Each number is 128 + 24 x the weight over the matrix's rms, rounded and kept within 0 to 255. Layers, rows and columns count from 0. Numbers have three digits each.

# layer 8 attention key, 64x64, rms 0.3, rows 0-63, columns 0-63
152140124146116081134092147127152124095138151150141136122129108139152114112152175146129179108135131140116110116126135136108114107118134112140119117090108123102189155105128103120136111126148111
175101110127142128118146142082098128127148130136143160173162114159127106103105154151134127118093119134140118143143127126133164125106121112113108126117132137140111141109114141145147114150103094
110126129092118146131154118155126104132128095103133125111162120133145128145110116130139157138134140147122135133128106148129154113137093127092138132117163115127094115108161096130104139160134132
129115155129123095168080148134173153119107145121120156087137136125152085102116073149132142152119110135127146135105112126130131133128129067111131117097167111165167169126138128110112137142083141
155114109109129146142136135143148133077098154137135135139127137117143127101106166138136110108102127095087127116142147135130136115149155153118125160123115142115102136132163152116125091139094133
122150144115155119083124145126121147130066129121155091165144149114160108156131092160109121086124114143147127151130117136102160129157103103132121133127172153087137110085136138141133142101126138
123108118116134081140105115125139136127119086098117115140127107138152098120128128129135160138123114121124119130115125129151146079150124166194134111099163134146140129143114172108131135115129148
117146128115131122128120113126095165126124113112128094102116116158153124120155105115095123130117156141124177151118139127083142107117125155138155125129128111102131132169128126126156148150147116
126116117145117135135108137088132099124142095148126117131160147140141113155111137160140121112124097147119163133127122134103133178149114143136105122107134122083146129127106167103137142103099153
136140157121136133131134076134099144148090127109149134113132101159110160127138133138113135114114089154103117149143126126099138157130140103136139131159102141128123120139132155099106150127142112
139120094139166109076108129139141117130108098126114121135149173122093154162135142118143114099144131098123160108131160117123107127130139105137166134114114137123127107149170100104159155111127146
151126068140106118153145167144118112116173127135125159128123086128135134117135141129135150149114146100127130138126107124136129105176114113125110081169096151139092139113154096120129155140136120
119130140110118109123082158101144074149119113158120120109113112129139135115082167130108153133121158133123146155108143114164144108125114122122151120102132165094122146156132161155157107122129128
120123112080125132101121141130121116109153135163097121129175159136121150140103136107116127113106134146104122084093142136141122117114138141134101146116121135120135156109151143123151138134160149
127131101150168133161181126125135125111108098151131123130110120132087116167097145148079117121140158123099108111117141133120161157138123150136131131143175117106131144151108113104150079151092133
174141158112116162113123150133138155119092108126117117152124130162169112113158103134104122097158135142125120132134126156165144119129100131155110110093107133091140136117124079106093123103162129
085132151162140163142101141090101117145125110137128167163136107121158142109083148115134115103164134122121149139131118143130141138134141121127136069153110116124121144113105156114163122122088117
077121149149111126131096181099082112109126131127185137129173163112150121131144124122129112129108099114126117125104131158134148155135135113146113128117133075150115140129145111158121115123133132
118141119121139173130109119112142129198139119116142129159133128123112149111109132143109140078143144098148151143135111142089084151143113109103169148084154152127108127154114135106136086134135110
138124138149106127115106133115158136123128165127128153134158119113139126128108124139124108136119124138088126107129146137145133147124137126162106093160105121139126113110134112122110132136139117
136107099127155177135186106130104131131106143139112119115130164144165112141143117138131117084145125101128148147095131098132117135156121138146129142128131113105154122121107131103129135132116121
137126106127156145125156104117128154133093101106157100134101109123135132142138094180140111111135131111155120174136136149131117168109142114099108139132144122150135124125133118091144140117124106
120132091141160081160142168124088136139107141083164145107140135100136160085115112155120145128161178133150127157149109100102120123120148127113122116118092139149148116125115130144107137133109122
122108107153116124104145136149125115141159127123115121142100151098113139079152139146129134115100133131107093121118139153114169115120136129164129101152130119095110151130149167127110137152164120
113108104179148138160125144107112149113107151158093094127140119125123175107118151132129121128079116151137097148106132116128127112136155124162136122126129136124109105161106101168136111156145139
120117124120101114134109129135061139128124117123143140183182115140091135169121149120104117088103115120123157173083130152135133137120161133155104146132140115100159088114109151160135138101129140
103134083107135125117099161131141122163133158156127127150085105161141144128141174124138103099131107151125154107108153131130153107142130147100086113112148144110146145125120139185119123098098120
129110095120129099150107123112155151141132148142099137120129142167115132144160165118114169102123091117122066158118150155148147099115134134133131064159141132119121130147108144129109118107135128
133125120139099060157075127128091140130134142178117134154116130133105128097086135130136149131155131123104092136138162136140125129141106181150126149134126116158132151093089108159118138154112136
166116127102149118095144119123155158164104135143121139088136114137150095122148124094130173123122136123118112147110131150120117149116152110183101123141121113130156092113100125142120096112140151
128098110120170135139186125142133138160122127120152104096150153142102133065127169145113114142132107104119128114096100133120125159138102152145123122152122116110135118140090147165126137097172094
100103116131134065138113138185131118131152136132125153153179114178136097128113145111138134137137079088097078100096158130170129140132162131150118110107107119087148135118166126130094127163146127
159105126186093119059138105116164143116178128082051118150132112148113121124093174097118150117145087131186132128142133090114127159132158163141083132116099183136105145100154137125125147118107169
094131121120140120129126134088115098130100139195068118124131121125156213143178134130144133078104169170140138125144161138144141121136105145134116066102088131116112100122102147147111119140158146
160149181198076178126135166137107124106176121142147095135104141192096089147169144096138123109068129107138138135149138134146164123157132110085144088125104090148109150063108096121151112079145111
115163144120160141130115150115132150159150142140110096149169129122151119132167097116153133116166124103115111131149107093124117065115074145043130159094108138122142117115117142123119122154156134
135120139120091137111098127155145148124113160115127141109132111161128115104127147065101125135160137163116092097120141104157124093107143157069088094127113129183106121119184150194133168163126121
165130137103123142112105148129139114113117172197121103117125136082124177151133128127136112091147135100112122128116152110110123102166145139114149149154110160118061140147141111124151149132096099
082105170128137164105122140123122120149118097140125153169096127138127113143139120109147078132129099130131145109133152145141154132145109119118156116106137129115106141110111170153166095118088148
150128178159164061161115151136139143126116137090163105172130102124161141097134135134149123143141066137137134142132108095087117113179112110125119147133165160096102098098129094090152102099156121
088147123100114118169105146136118076086147133154114120099123116124142161095094153173100131105112105163143110096107156121158140098115137150159129169097123194154071169118162193103171120121141103
111063175137142102115108100180118161117147106167119109113120184139121127084155089117143136165091164129100134103167122101116142151103136125166108098149151156123140117134104222131138119103049110
141149117134099102136148085108134090107154109138081091058160092124127133199126088136155176150138140144140132157102109103127136132151126139119106156169088110124160149126129137108151122129136148
130149160144142135123154131165063147138142146174104143157128132093108134128100100134087082119153111133133129106137109112132075122131136125124161158093107171116099109176111128095114169147128150
140110122102150136162145107115192146154103101107137091092099099153119151108161131121126115140155083133145136122124128126103142128121107132126117121147162164151105116129163167104160106065137130
157113202103091117084152141145111164081126120186131123106148147119164118144147066100156168100106107125115145199130103093097131111106136136118137154126116144140120139117128112094145161121110114
120127113134116136158126163131090162116156129149137142180128138104100171152162079146114120076100077163156130160144159123118111132090151148138092121145083124153158119094145134129102103059122122
133146093099115157175124123115120175170162121155112171139118083121116115092107106105136153125166112112129109147111137129109110140125126183101132107173110129127104115154122167156104128155075148
148138170144131096128129111119104142100145146117120080129161104176131116104093151172113117105120214119102153155121093127140141157127138149089116145161123109101102119136047154116194140136144092
136157144041095123193100146118137135106141121145124137203154087169139126121119160122144122138105096123117150100112115159110134102104121156141100142163124112111136174101118118107129119124102142
074162175128145128121122135175097113110144088064151141185186094078164133205112146131113133154172151105101079128097128114146141114148153122139143125202113143095106109125111127129079078100124115
112152115112121127099172143160116187135132120140139139117195148157130123163098093115066084149160137125124107151113103120127148150111129125130072147126126122121136120097133143148120092124136089
133117166109116142093148116077133146117040164120098105168152139139147140145110139139163086110115096168116139123107152157088088165115166144151101135155142104107136137093130127134125143151095148
049128169125124156116087116131086136153111173135152147084157118100125133077129126159149196133131064142135133162092179141116103177106138123103185125150119098112124163105146140083102142087147107
103180123128095100186132137137138116154175137158078110132148175175081159091150113148118075132136137115133129124125120100119130174141072128151117141103119081116174155111146105075095118113143158
074120015108132192101139123147131137083159127097148131117164134140127128095146127170126149084065158109111156121119110112100176127159137150148127139115146163112122162114145129132157150140117118
073130105135149088090160140125148163166170149141101088138143091119102108111193156097123178146085072121124112119184128119101111096124128158120152092138119175103120140093106108147158131170178131
148111102156163133169169169129131133110097173121108098088062147133139145116134137137104099126163130146130073153130145134083166140173116159099098132149112142127069144129146142164122090138083110
164156117120130166097107127136143152155106117145136137109135120155114136121112118117070164067096104112162156179126122114120140122144137134136136120122140131126102069172150129157120133080157114
100115173131153132116138103118087126136113101095111098147120132129154105148157069152154155098145142224165120136151117125136144123070085131084113120109122098163121160109134166103135119137159134
136105107158178092101080135119155118132141153126115127151165153115097117155140111114165100125161132074109106096130149112092096157134157146115131172101123112127169135113147170132186130071106114
097132179150125109158158119110080099144095142149129172124136115121162082132161089087106117140121077127132140098122091116119175137154149086175115172101135130146100156146116104155143134157103131
131133123093160146096137112149125138153149130163112121081119120129108085148152154127084132115188115117119091107091174144172125093105114141182128167146099149142126139139120108128172104070164095
156127122122151103140146125107154135119125118114177162123145106088111123177133105145134142107091118111164102133168141132120081108062177086118099161122111112204159140119119103114205095157128085